Each number is 128 + 32 x the weight over its row's rms, rounded and kept within 0 to 255. Layers, rows and columns count from 0. The size above them is the row's rms in percent of the matrix's.

# layer 12 MLP down, 768x3072, rms 0.216, rows 0-104, columns 704-767
size [ 98  98  97 101 101 100 106  99  98  97  99  97 100 101  99 101 101  98 101 100  99 101  98  99 102 100 100  99 101 101 100 101  99  98 101 101 102  99  99 100 101 102 101  98  98  98 100  99 101 100 102 100 102  99 102 102 103  99 102  99 100 101  99  99  97 101 101 102  99  98  99  97  98  99 101 100 100  99  96 101  98  99 101  99 100  98 101  97 101  99 103 100  97  99  99  98 101  97 101  99  99 101  99 100  98]
[[131  90 202 148 156 104 133 106 144 140 145 142 134 218 114 121  87 172 135 127 152 144 192 168 101 113 164 115 132 156 109 156 152 110 160 155 141 123 104 163 136 149 191 109 143 152 120 140 214 143 109 189  87 118 147 109 111 130 115  98 165 116 107 121]
 [143 133 112  97  93  99 143 109 142 122 112  90  91  86 118 129 168 118 148  84 156  99 142 138  94 163 126 154 201 130 159 118  97 102 116  97 144 164 158  95  87 139 126  84 153 151 135 168 136 134 184 154 166 129 117 107 116 133 103 159  86 117 123  92]
 [151  99 110 139 193 122 104 195 135  80 151 108 142 112  80 145 143 167 193 197 160 133 114 128 159 137 139 177 117  77 106 107  63 150 111 138 125 113 140 113 139  97  84 110 157 188 192 102 131 176 131 122 146 128  80  71 118 120  88 112 158 136 103 148]
 [130 116 203 125 213 120 137 134 149  91 131 117 191 125 145 141 138 173 154 141  95  75 122 195 140 162 165 126 195 144 178 159 149 117 154 186 117 155 137 124 113 147 122 160 123 149 121 187 196 109 158 133 121 141 132 136 118  82  74 139 131 160 144 162]
 [152  66 128 160 128 104 150 113 150  68  38 107 147 134 104 112  89 177 123 110  68  86 140 213  81  95 141 134  86 165 174 156 118 136 167  89  78 161 159 204 150 144  87  94  96 106 167 151 142 146 145 117 158  97 149 143  86 143 126 190 127  98 141 101]
 [101 136 179 133 123 135 164 116 133 149 118 100 132 150  74 130  84 150 145  95 106 155 165  78 116 130  99  91  90 141 111 141 120 149 173 122 131 135 168 162 150 116 137 166 121 147 148 141 169 122 113 123 116 145 129 119 176 156 126 138 126 162 143  84]
 [147 213 126 141 150 155 140 155 152  89 178  94 114 165 155 121 163 116 117 139  76  85 172 194 124 121 192  97 121 119 158 147 103 105  95 143 167 133 135 152 106 149 105 125  85 139 119 117 130 124 105 161 169  94 161 163 157 182 110  61 112 147 120 152]
 [148 126 137  74  80  80 139 114 121 116 161 108 120 154 139  86  67 123 131 162 127 156 120  80 147 219  80 152 170 142  69 151 153  96  88  83  85 140 128  69 160  59 197 120 109 140 160  69 115 141 160 179 132 120  80 159  84 127 180 104 129 155 144 127]
 [104 168 107 145 106 102 115 208 146 145 133 128  94 107 148 142 178 158 141 137 109 138  79  53 171 192 114 128  50  92 186 124  96 121 123 129 130  99 152 156 127 105 137  83 125 140 180 153 101  86  65  60 118 106 123 157 109 122 194 112 145 133  90 114]
 [151 115 106  82 129  94 133 110  99 125  67 118 133 120  91 146 192 181 110 189 155 106 143 151 136 119 118  94  93  73 117 115 101 131 149  72 155 142 151 162  95  95 127 166 124 161  85 129 145 173 148 161 115 135 146 218 159 202 154 165 185 181  85 160]
 [165 174 145 111 190 105 123 136  70 146 199 124 110  78  80 125 128 120  73 101  94 104 140 137 135 137 139 136 182 114  83 165  88  82 125  64 138 133 133 129  88 145  62 102 132 114 133  89 198 103 128 133  84 126  99  84 101 176 152 129 109  76 102  57]
 [139 118 177 137  84 114  94 126 119 121 149 174 131  77 146 128 154 124 125 109 116 106 163 108 165 176 144 175 127 139 138 100  84  92 167 122  89 139 103 123 136 133 134 100 135 118  97 135 117 123  90 113 113  96 133  90 163  79 113 156 153 107 159 163]
 [118 212 122  96 120 127 170 179 178 152 144 160 137 123 119 155 172  56  77 101 134 134 135 160 143 143 161 171  84 152 161 132  91 113 152  65 139 160  59  78 102 140 138 166 109 149 100 136 144 137 108  82 139  55 106  84 138 148 159 197  80 135 107  89]
 [114 133 119 126 148 156 139 110 116 124 114 122  91 175 126 118  90  83 132 170 164 108 128 145 137 101  54  90 104 107 120 209 169 184 127 132 137 167  59 126  94 120 174 112  64 124 119 183 142 122  96 102 136 109 176 152 130 145 203 166 141 155 119 153]
 [108 128  87 124 101 104 157 164 161 100 121 115  35 200 137 109 122 153 137 119 135 103  72 133 103 115 150 104 101  69 134 136 120  45 151 150 151 133 151  97 192 138 116 149 144 105 169 143 125 124 111 144 113 157  84  96 117 162 123 130 199 125 111 152]
 [144  71 112 100 154 121 128 116 151 117  84 171 149 137 139 128  91 142 124 142 128  97 137 137  94 128  98 104 124 186 132 104 130  78 141 147 120  96 140 153 129  84 107 101 120 183 130 126  74 179 156  80 122 108 127 135 204 146 123  88  96 108 183  93]
 [165 200 139 123 106 102  72  53  46 126 118 131 118 142  67  72 111 113 168 117 117 130 131 112 152  82 153  96 132 110 131 111 135  92 105 157 100 155  99 154 120 136 104 124 149 176  79 159 125 173 178  80 152 136 100 125 101 131 115 139 150 223 106 143]
 [ 92 136 146 152 123 171 151 105 153  99 136 118 144 123 127 144  90 139 124 143 163 107 125 121 177 122 115 123  94  67 124 103 112  87 129  55 114 123 141 124 168  89 145 182 113 115  59 155 119 152 173 109 107 101  99 112 146 131 113  93 144 104 114 176]
 [106 137 173 161 132 197 137  92 106 138 131 137 128 128 121 118 132 138 168 138 109 148 135 153 153 131 135 113 165 141 151 130 141 116 124 140 126  98 146 149  69 130 201  49 159  53 118 147 154 170 164  80  96 127 147  86 191 124 121 113  91 140 133 135]
 [116 183 114 147 145  92 136 126 104 188 171  64 121 124 103 136 178 132 114 152 116 124  79 101 165 159 114 142 131  65  98 122 156  87 135 120 134 143 101 150  94 118 129  70 135 152 155 124 154 239 156 136 137 128 154 128  95  31 166 125 162  41 118  86]
 [ 62 156 131  60  73 205  96  85 119 140  97 147 144 151  97 139 109 161  71 118  78 158 125 137 128 123 145 100  74  78 137 135 133 152 114 153 114 141 107  89 110 140 152 163 133 138 129 132  92 120 206 110 165 110 123  94 123 105 115 144  98 173 178 108]
 [127 143  82 140 144 117 161 111 100 135 131 104 183 170 113 120 142 150 132 125 189  87 188 117 141 143 139 140 194  97 105 141  99 145 129 118 147 119 157 181 193 114 106  63 142 177 146 142 160 131  87  89 150 122 147  92 205 110  86  95 119 138 142 141]
 [143 109 131 111 120  95 122  91  60  96 194 187 146 178 119 139 142 102  91 101 168 135 160  96 129  99 128 101 172 144  91 135 192 107 153 154 159 123 123 103 136 126 132  98  82 155 160  82  92 154 145 180 110 148  82 126 164 133 103 100 141 121 128 171]
 [101 121 118  88  83 154 126  95 139 130  71 139 166 143 163 146  93  75 140  91  89 141 159 106  99 136 147 127 137 154 101 112 116 134  46  98 141 146  75 115  86 137 112 117 116 154 114 128 119 132 139 103 131 208 119 140 140 172 134 177 190 143 164 230]
 [103 125 102 161 131 110  49 173  87 116  43 143 138 186  88 144 105 164  80 131 103 117 111 129 152 156 188  81 146 164 115  98 118  75 126 153  75 155 180 150 115 184 134 106 163 153 109 107 147 140  99  95 193  55 120 119 132  80 119 108 142 126 117 137]
 [138 150  99 129 175 122 137 167  95 137 162 128 130 154 105 160 153 118 135  83 162 162  90 111 123  96 178 147 130  70 129 155  98 192 147 155 151 185 138 151  99 136 172 105  81 140  84 149 166 177 149 107  85 114 155 121 123 100  81 103 116 123 169 101]
 [146 199 121  67 169 118 134 134 172 120  84  71 131 121 154 166  49 157  70  91 111 105 110 115 158 164 113 114 129  82 102 135  73 144 163 113 136 106 143 171  95 114 140 115 154 165 125 176 155  82 130 117  99 173 158  76  90 113 118 152  87 130 186 157]
 [156 107 156 101 153 129 137 207 119 181 155 110 153 120 134 165 174 150 119 129 186 127 176 111 138 120 147 139  70 101 103 103  92 178 155 147 132 154  97 150 111 151 131 119 121 101 145 134 115 158 102 169 142 158 113 138  98 181 122 160 124 133  76 140]
 [214 132 133  73 121 181 135 168 143 191  78 123 161  98 122 101 133 176  76  98 105  72 202 131 123 134 189 182  96 139  98  99 208 111 177  92 160 164  98  71 113  93 187 135 117 107 124 184 133 162 117 157 114 143  96  44 117 127 168  88  88 171  75 172]
 [109  88 129 124 175 125 110 150 124 122 149 103 164 125 134 104 141 154 138 162 109 104 150 123 156  73 158 108 163 121 153 129 137 165 126 159 133 156  87  86  93 123 110 157 117 146 112 171 140 140 122 141 158 108  74 165 111 130  73 168 186  91 146  81]
 [156 160 134 159 127 158 110 100 126 125 114 142 186 132  95  79 162 117 123 150 122 210 145 115 102 107 142 144 142 126 115 101  93 122 130 124 131 128 172 123 129 132 135 129  60 108 142 137  92 184 171 106  59 164 117 139 126  56 127 123 130 107 109 101]
 [127 114 130  94  89 111  99 128 154 121 132 112 112  87 119 121 161  73 118  90 119 151  59 154 153 111  84  95 146 136 186 130 134  90 137 112  79 101 158  98  66 124 132 121 134 101  89 105 154 176 105  88  25  93 103 129 155 118  71 144 108  94  83 132]
 [ 98 115 115 154  98 120 125  66 195 160 174 128 162 111 148  92 114 120 123 101 134 120 157 102 129 115 178 138 109 145 159 153 124  92 186 120 141 154 125  74 191 149 117  87 169 188 121 146  61 140 116 165  75  88 165 131  92 101 131 116 133 117  78 110]
 [ 97 106 167 106 162 142 101  50 167  98 138 159 146  86 106 127  72  85 100  95  81 134 181 127  96 104 140  79 177 145 150 118 165 134 159  72  85  69 145 118 130 128 167 101 132 169 132 128  92 131 115 132 140 144 103  93 109  89 151 160 148  94 139 164]
 [123 124 144 141 110  89 107 100 102 139  94 177 158 160 101 102  94 177 193 183 152 171 171 172 133 150 158 123 135 119 113 101 128  80 102 171 140 132  96 149  99 221 166 111 176 111 178 104  77 115 112 155  34 115 158 148 114 158 127 154 105 131 130 147]
 [199 116 108 124 168 175 116 113 169 139  78 137 139  99  91 145 114  96 150 130 165  60 131 127 151 101 102 122 154 210 145  80 124 155 152 122 174 137 124 116  83 118 178 103 172 122  77 159 132 159 136  61 137 107 146 107  88 145 146 145  96 160 133 118]
 [126  66 145 100 137 147 164 112 131 125 168 191 124 131  99  94  78 114 111 141 141 115 133 102 171 129  57 133 184 102 164 112 112 101 132  33 137 156 136 107 173 119 104  66 159 147 130 119 125 164 190 104 123 203 153  91 130 149 110 176 149 146  91 137]
 [ 74 182 115 164 119 100 152 161 124 115 107 141 113 102 139 141 133  66 108 147 103 160  95 147 122  80 181 126  57 160 177 115 154 156  91 138 118 133 139  86 106  76 170 158 101 103 154 153 159 119 125 121 173 103 182  80 138 178 159 134 105 131 125 163]
 [171 124  91 127 116 151 199 128 122  92 105 136  70 117 121 140 113  90 133 154  89 140 149 125  98 105  93 117 151 125 111 112 120 106 184  91 125 116  55  96 151 148 109 116 110 100 194 147 110  77 104 136 130 131  77 176 142  66 162  78 123 156 127  85]
 [116 110 127 203 190 118 111  21  93 103  53 120 118 119 139 124  78 118 102 148 150 105  65  77 113 112 145 116  69 100  76 158 155 122 170  72 165 208 128 110 125 169 128 109 158 154 148 147 155  78  95 140 147  93  81 162  99 137 110  93 101 123 138 179]
 [183 161 139 131 150 132 187 108 151 144 136 133 148 125 195  81 134 110 125  94 152  61 122 171 141 169 146 172 141 119 176 182  69  68 108 113 126 132 107 116 117 168 104  83  75 134 127 115 124  86 119 143 128 154 165 159 144 131 127  76 144  82 216 126]
 [100 154 108 174 103 136 156 123  84  71 150 159 134 152 136 122 110 145 186 144 156 148 144 121 160 127 154 114  91  71 188 135 130 218 154 148 184 153 189 102  95 145 100 157 129 124  87 114 135  61 115 122  58 184 107 144 109  70 118 137 128  79 131 141]
 [127 145  92 142 106 147 134 140 108 149 139 169 210  71 130 165 197  96 164 150 134  90 163 149 101 116 185 176 149 118 174  70 127 110 154  92 200 117  90 152 102 162 157 143  78 139 115  92 123 122  85 120 117 154 145 175 142 120 187 166 131 135 113 146]
 [148 151 135 168 150 121 136 119 153  39 125  84  92 139  92 101 126 106 109 154  38 127 110  90 147 112 148 131 142 179 129 127 152 173  96 201 114 116  82 118 164  94 177 103 134 141 142 102 156 120 153  66 151 166 181  86 148 143 112  97 103 139 115 125]
 [170 172 165 112 185 160 102 125 179 125 131 101 114 183 114 107  74 120 163 166 144 205 137 110 129 101 119 171 109  25 183 100 126 124  75  96  83 157 169  98 109 163 138  64 111 106  82 135  75 115 125  68 122 162 119 140 121 136 147 146 113 184 195 130]
 [155 146 173 176 177 176 145  93 166 136 182 163 122 173 157 122 182 136  72  66  88  90 184 169 203 117 122 128 127 126 110 134 169 140 122 106  93 137 172 189 134  87 112 105 187 136 156  86 154 158 156 144  91 134 137 128  99 123 105 148  63 176  90  94]
 [145 112 163 125 159 120 187 134 138 108 136 137 198 116 136 125  88 106  94 133 123 126 156 105 115 138 114 188 148 134 119  99 172 132 208  90  98 120 103 200 171 110  71 123 127  91 140  92 184 139  96 165 113 124  86 168 202 193  71 119 157 170 143  67]
 [133 131 120 102  94 126 115  66 127 110 109 192  73 130  69 140 119 124 189  99 143 166  85 163 124  72 134 160 122 129 153  91 136 182 109 154 104 139 131 109 150  90 161 108  97 123  69 174  98 153  89 171  83 164 120 141 105 130  71  95 139 137 147 131]
 [164  81 108 115 147 102 185 116 130 113 131 135 150  86  71 145 132 114 109 147 137  88 156 118 141  99 150  72 213 156 101 168 132 154 188 136 151 181 116 105  82 115 155  71 133 149 169 196 171 152  75 161 162 121 120 117 157 139  80 129 128  93 176 116]
 [194 147  84 142 174 149 136 134 200 169 176 189 137 168  89 109 172 111 146 164 116 117 184 147 228  92 146 118 153 106 223 127 133 116  92 145  77 177 142  57 120  78 125 144 107 166 168 116 156 115  81 144 154 140 152 131 140 145 110 117 114 167 165 117]
 [165  86  84  74 142 159 154 144  51  60  52 150 132 118 143 136 146 124 108 148 129 150  96 126 176 156  95 128 121 161 163 129 100 137 125 124  96 140  37 117 103 112 113 115 146 111 137 175 112 130 107  79 133 112 142  95 152 149 132  45 162  86 200 167]
 [ 91 113 114 147 103  71 160 123 149 123 197 202 206  89  68  99  73 131 137 196 174  97  82 159  68 218 100 100 111  88 179 124 125 150 166 129 121 161  95 155 105  89  92 165 125 137 150 171 167 133 137 122 168 109  50 206 149  76 130 133 130 155  80  74]
 [ 58  88 137 119 136  81 140 106 136  97 108 128 163 141  65  71 139 155  59 116 127 222  71 107 164 129 103 109 171 136 129 160 199 116 114 111  99 174 109 178 130 147 156 112 118 119 159 123  91  56 179 131 136  97 157  84 134 129  73 137 142 140 139 146]
 [151 145 111 131 173  98 129 104  87 132 131 150  91 109  89 111  86 149 137 127  52 181 122 149 127 117 120 163 174 151 112 145 168 125 131 126  63 146 127  73 185 126 128 176 147  50 169 156 107 115 175 189 182 100 179  98 105 100 177 166  83 112  98  94]
 [ 92 116  74 112  98  91 183 125 165 152  96 133 178 136 129 141 155 140 169  75 154 126  77 117 142 111  88 111 168 164 148 128 134  76 151  93  45 112  99  76  73 106  89 141 154 224  98 167 147 133  64 139 108  76 157 145 123 132 114 130 121 117  87 140]
 [152 179 125 143  94  80 174 157 130 145 123 115  93 157 119 149 164 159 104 119 183 139 135 165 169 124 111 124 127 103 136  46 122 135 162 142 104 131 160 129 175 164  89 144  96 192 123 158 110 176  84 143 100 169 158 145  91 129 197 112  57 178  89  88]
 [133 170 198 140 195  77 124 163 146 126 108 134  88  99 132  95 119 123 129 139 101  86  80 139 161 155  88 121 181 144 130 111 183 188 135 131 132 133 138 128 102 129 141 150 172 119 117 147 144  81  83  95 122 137 107 138 142 120 134 176 123 133 121 101]
 [152 182  97 195 121 164 118 193 173 127 144 138  78 145 146 115 108 152 114 103 106 124 124 130 173 142 144 179 166 128 180  63 112 138 114 136 127 115  70  94 130 187  90 111  95  91 125 149 102 117  80 124 184 123 109 141 122  85 125 118 170 167  80 157]
 [185 100  88 148 141 117  72 156 133 107 136 159 130 102 133 100 141 136 131 117 184 129 150 138  82 112 108 146 149 105 137 140 132 104  92 151 178 115 119 178 115 110 101 150 100 102  93  97 130  73 134 146 106  70 141 191 171 155   0 107 115 171 149 113]
 [ 81  97  94  92 130 147 112 129  48 108 149 107 100 160  77 121 156 122 105 148 155 121 132 118 164 131 190  93 140  70 103 173 101 131 170 123 125 114 146  79 175 150 180 162  59 182  98 101 119 145 140 137 117 150 166 161 110 130 132 124  93 147 196 113]
 [129 134 137 130 104  99 101 189 180 116 135 119 143 103  97 119 155 139 176 143  93 138 131 120 103 104 119 130 153 140  95 116 121 143 157  65 165 164  67 137  93 136 149 142 165 102 100 109 136 132 150 131 158  96 145 161 175 119 122 130 108 119  63 178]
 [187 132 106 127 146  65 101 119 112 114 132 119 111 165 113 139 118 160 131 136  99 136 110  84 164  94 123 156 184 167 101 116 129 120 153 144 162 153  77 130  51 118  79  97 106  76 142 145 114 152 167 159  88 157 112 159  99  59 155 130 112 129 145 177]
 [113 131 129 156 114 124  79 147 148  92 192 111  69 191  90  98 132 169 107  72 130 106   0  64 117 150  96 114 182 120 134 125 154 179 172 175 126 149 141 142 152 164  88 131 160 145 164 125 143 124 177 208 109 122 140 125  77 143 152  82 152  60 133 108]
 [125  98  98 215 121 119  82  89 150 144  73 104 132  80 168 134 148 105  97 154  97 143  80  72 100 144 147 169 146 128 159  85 147 182 130 189 116 116 130 202 153 169 109 159  95 131 122 125  82 143 110 189 129 121 167 134  87 174  87 138 145  90 161 169]
 [ 97 153 126  90 170 166 187 156  93  99 122 111 168 106 116 149 168 147 147 110  86  65  83 127 158 133  91 169 131  92 117 125  87 110 116  76 109 118 130 118 122 135 156 112 161 166 107 104 139 147 156 105 139 121 132 143 133 112 165 116  66 152 158 109]
 [139 103 115 115 176 139  76 185 105 135 132 131 145 138 146 113 121 165 100  41 138  75 100 138 118  91 126 152  93 157 151 111 122 108  79 127  85  98  91 146 188 142 128  83  85  99 168 104 110 168 105 155  91 127 161 141 132 171 142 143 127  95 137  85]
 [171 115 124 138  65 124 137 144 108 140 169 251 126 130  95 113 127 111 127  69 155 133 134 128 116 140  92 127  78 192  95 115 133 139 200 116 164 130 120  99 119 167  61 132 102 157 139 126 121 133 173 100  83  97 160 151 178 123  89 119 133 118 142 117]
 [ 98  97 149 112 122 184 128 135 158 122  93 207 105 161  95 105 203 101 101 160  85 157 138  77 159 152 139 121 137 102 110 151 118 124 111 104 119 146 165 116 172 147 128 144 205 101 184 113 137  62 106  75 146 128 176 186 158 152 126 162 106  83  94 101]
 [ 93  89 149 156 135 157 180 198 166 131  70 177 229 154 152 105 152 146 175 103 116 162 155 178 157 125 114 182 152 118 113 113  93 143 120 139 133  76 124 181 133 113 146 136 116 132 146 165 141 146 169  76 168  91 129 106 199 103 141 149 139 138 155 102]
 [154 142 137 146 239 119 139 113 109 146 126 124 154 121  66 141 158  35 105  72 143 141  93 131 129 196  93 105 114 123 157 126 116 110 175 121  58 160  72 204 152 146 129 184 160  99 147 165 123 137 127 146  61 185  82 114 111 139 114 108 149 113 158 130]
 [141 122  54  85 164 159 115  88 157 149 131 107  79 150 148 120  97  84  97 133 136 164 132 133 130  92  73 154 104 122 156  90 132 106 159 129  93 153  92 149 167 155 140 166  89 141 144 160 126  88 120  64 102 150 141 171 106 106 112 108 132 126 117 202]
 [114 185 165 177  99 143 106 171 105 149 121 191  97 192 131  98 120 149 103 104 127 165 168 123  82 161  95 110 100  79  86 124 129 141 122 108 131 205 163 105 164  98 127 179 162  84 153 110 151 122  91 134 106 161 183 154 154 193 119 123 128 124 190 129]
 [125 117 100 119 100 169 128  84 159 120 120 154 153 177 160 109 157 142 144 113  52 112 128 158 105 140 125 126 150 178 160 141  87 125 180 160 113  98  95 113 115 163 195  99  96 115 191 198 104 103 187 125 141 129 131 141  90 107 146 145 144 164 149 158]
 [161 116 124 113 129 110  84  88 113  69  71 163 200 143 116 116 117 165  92 105 107 103 156 180 158 174 100 117 110 146 150  93 117 127 142 116 129 133 155 153  92 162 146 101 155 204 203 111 174 130 144 146  88 141 137  91 180 141 181 158 165 103  56  96]
 [156 155 161 122 120 114 127  80 192 150 139 189 141 155 134 126 202  73 176  57 139 107 112 111 145 131 152 129 153 116 103  93 146 154 124 148 163 186 173 109 120  99 130  93 158 135 160  97 146  81 106  73 148 127 152 145 110 117 135 116 160 140 166 133]
 [141 181 183 149 140 104 153 114 133 164 188 134 112 113 122 122 147 112  92 204  84 123 134 128 129 150 127 127 135 158 145 118 146 200 123 133  75  98 126 104  48 102  93 126 136 134  94 159 104 128  85  88  61 129 167 120 104 152 123 154  97  96 110 145]
 [112 122 177 112 131  84 142 119 172 106 159 123 136 109  99 110 134 171  97 179 177 118 111 155 165 118 116 145 134 140 154 142 120 140 123 112 113 171 138 133 110 110 131 118 143 129 167  77 166 140 187 147 109 164 148 167 121 130 151 150 151  89 121  80]
 [106 161 148 139 196  70 132 111 106  84  97 178 108  89  78 130 102 113  99 169  70 110 106 106  91 140 157  96 127  99 139 100 116 123 172 176 116 122 114 117  89  86 125 131 129  95 127 179 139 106 174 140 122 144  62 104 110 120  92 121 158 128  75 183]
 [ 68  96 164 112 171 125 153  38 125 114 103 161 135 141  86 132 137  86 160 109 175 136 178  85 100 142 190 119 138 153 124 134 180 144 164 106  83 116  48 138  98 166 207 118 111 180 152 111 129 108 153 110 119 121 130  87 147 157 131 178 158 168 106 173]
 [139 207  94 123 117 133 182 154 215 157  68 140  90 105  87 132 115 135 130 125 131 121 106  97 143 138 118 128 116 146 127 137 110 148 124  98 117 133 177 135 132 106 103  88 164 148  60 154  93 121  96 162 114  84 102 129 115 164 151 155 130 179 158 119]
 [206 129 105 199 134 137 136 196 114 147  66 151 146 125 100 139 121  46 109  67  76 132 149 144 119 117 138 128 141  78  96 140 185 135 106 105 115 123 124 100  99 144 182 145 116  78 157 151 107 125 138 108  99 139  98 133 112 149 142  33 160 138  83 120]
 [121 132 166 147  91 119 171 110 113 196 152 120 180 132 138 180 142 145  84  95 144  80 142 107 152  73  80 163  16 137 119 206 160  82 181 153 120  96 120 161 113 111  92  88 112  98 128 139 138 148 138 161 140 161 116 147 123  59  93 144 188 100 167  94]
 [172 166 131 130 187 153 184 161 163 119 135 181  98 112 148 161  90 158 189 119 143  79  24 108 185  80 120 139 117 153 136  75 105 145 102 121 107 149 101 117 149 111  69 129 192 126  84 167 152 101 106 148 151 128 156  95 170 111 107 120 119  85  69 172]
 [144 126 140  36 111 134 158 145  57  63  98  81 161 118 159 151  87  57 214 114 165 131 132 117 153  93 128 148 109 118 103 150 118 142 207 108 122 120 121 127 121 145 129  55 116 129 177 162 110 135 108 125 104 116 186 155 149 173  38 150 110  90 151 130]
 [112 100 117 134 145  61  82 113 100 144 176 115 139 160 105 124 127 108 165 147 137 172 151  98  90 155 109 139 129 163 109 141 146 106 116 108 128 140  77 138 183 134  57 128 133 101  68 114  80 130  78  93 111 106  91 113 132  49 142 113 147 149 142 150]
 [155 147 141 184 128 100 180  48  51  87 121 102 202  99  69 152  55 173 163 149 181 113 123  81 113 165 170  92 162 134 130 123 144  98 159 129 106 154 175 139 171 106 109  99 157 120  84 167 112 156  94  93 107 148 131 141 110 174 141  81 100 175 125  90]
 [ 82  76 104 106 102 192  73 148 117  83 134 121 169 132 185 168 105 112 126 109 127 116 144 137  90 131  61  68 166 139 140 194 122 171 111 119 176 160  82 122  92 144  68 127  94  64  39 153 108  96  49 171 109 108 136 119 154 163 130  86 126 146 121 110]
 [163 108 147 125 157 138  96 137 162 126 142 137  77 136 185 132 103 187  97 138 139 133  85 178 143  81 194 101 152 183 157 195 139 162 109  71 107 127  95 102  47 102 131 109 157 139 156  75 167  95 123 102 164 124 144  99 148 220 183 127 117 171 115 182]
 [159 190 132 143 134 108 187 177 136 137 183 171  69 170 143  80  93 118  95 152 148 140 134  55 122 138 157 105 158 144 141  79  89  84 150  73 101  98  94 112  98  99 161 177 109 177 115 111 148 134 123  23 135  94 119 156  96 114 149 157  91 108 142 133]
 [156 141 135 121 130 148 119 107 172 160 178 149 136  93 156 122 123 119 117 188 179  93 126 101 142 137 135 161 154 153 131  82 125 145 140  57  43 116  91 150 148 190 140 159 185 116 133 145 146 132 158 208 134 122 106 162  94 126 122 148 139 133 122 174]
 [179 132 125 162 167 137 110  95 127 168 173 128 176 165 130 154  98 165 167  93 213 139 115 103  98 164 102  93 226 154 151  92 125 112  76 175 123 122 169 160  70 140 162 150 107 145 104 124 108 183 140 112 169  88 185 179 130 172 126 140 186 156 180 163]
 [164 172 160 196 191  83  70  65  93  86 150 175 144 165 168 123 143 101 154 143 141 141 104 128 113 157 136 161  89 193 165 147 185 134 140 182 115  98 107 143 180 160  73 137 130 124 151 184 107 106 124 175 131 112 135  94 124 128  85 127 160 138 195 141]
 [ 73 170 117  77 127 117  73 188 123 132  93  72 246 106 112 135  85 143 139 101 151 121 109 111  83 212 123 142 108 136  81 106 121 165 156 138 159  87 104  79  92 142  61 165 126 147 207 115 102 160 123 133 101 118  95 103 164 115 151 125 127 121 124  83]
 [151 155 134 164  95 115 111 127  51 128 187 161  95 147 178 134 167 113 156 162 101 166 140  99  43 155 147 106 153 175 140 143 143 182 128  94 198 131 145 112 136 165 126 153 129 120 114 139 219 143 127 113  89 106 121 145  88 173  69  90 109 113  98 161]
 [153 131 107 157 106 120 129 128 153 116 188  73 126 111 132 154  63 134 138  72 157  68 134 135 196 160 154 140 129 141  91 103 160 150 157 152  79  91 154 163 126  53 114 152 147 183 134  94 159 120 190  99  92  93 130  80 119  84 126 166  98 138 116 148]
 [163 119 126  90 187 113 125 137 122 104  89  85 124  90  88 105 164 177 148  73 140 108  98 159  91 183 191 103  87  76  88 147 182 110 104 174 151 184 129  82 157 126 145 152  90 148 123 148 142 102 108 178  72  97 118 144 130 124  94 128 157 109  95  85]
 [ 98 200 152 124 143 128  78 115 129 104  97 179 102 140 173 132  74 120 116 107 119  86 148 184  87 140 131 146 116 150 114 105 126 171 106 182 137 137 185 117  87  89  97 142 111 127 160  40  91  67 155 137 128 108 107 106 142 138  82  82 106  95 114  64]
 [150 116 138 142 145 112  75 105 184 111 157 130 126 174 103 149 171  91 121  60 163 100 107 116 153 139  93 139  28 156 108 100  88 155 104 186  74 170  91 123 155 133 165 107 113 122  95  60 145 164 103  93 166  94 129 132 130 171 105 127 146 120 118 132]
 [128 122 149  65 161 188 153 122 146 150 133 174  75  82 106 165 104 104 142 178 112 180  72 131 128 159 131 123 147 131 152 128 108 104  94 185 118 124 136 103 152 116 103  61 148  85 163 180 151 147  90 116 159 131 146 131 185 110 140 156 157 164  99 129]
 [132 120 103 149  96 137  85 150  84 142 123 194  87 140  89 150 117 110 183 118  99  80  92  98 108 122 131 161 143 133 153 169 104 154 175 126 144 182 100 111 180 110  52  80 154  82 160  90 118  75 174  68  68 114 123 137 140 125 134 123 193  93 138  13]
 [169 102 115 128  99 196 154 105 132 185 143 151  37 150 137 156 151 126  64 129 124 122 148 144  71 195  68  81 111 126  77  97  99 142 123 125 166 161 114 133 160 195 115 114  79 169 161 170 121 120 110 130 230 188 140  98 153 186 113 148  93 190 106 106]
 [141 113 145 123  88 177 169  91 159 101 111  97  97 121 126  80 164 145 124 164 131 109  82 124 145 110 182 123 104 165 125 120 108 188 119 145 171 152  98 126 136 206  90  96 138 145  63 165 161 141 137 146  90  82 147 132 128 160 145 110  76  52 152 192]
 [157 186 107 141 122  61 185 131  87 105  89 113 123 100 186 149 154  90 115 158 102 122  91 148 143 111  88 130 158 115 110 128 153 103 120 165 114 169 123 167 160 113 150 197 114 129 143 115 154  91 103 155 129 144 151 135  86 169  65 152 107 113 151 116]
 [160 170  71 134 141 157 150  38 111  92  66 168  53  88 101 141 101  92 155  48 154 116 116 111 133  71 111 119 145  64 104  49 161 103 120 145 103 150 123 176 104  80 119 167 152 132 222 114 109 148 147 116  82 131 195 117 230 111 128 126 157 117  68 139]
 [117 148 131 127 114 132 152  96 151 179  64 150 154 135 127  62 114 130 182 114 101 126 120 102 125 109 126 164 169 200 117 148 174 110 164 147  64 114 146 158 179 145 137 146 122  90 128 173 150 182 121 121 123 180 134 158  91 128 115 139 176 142 101 123]]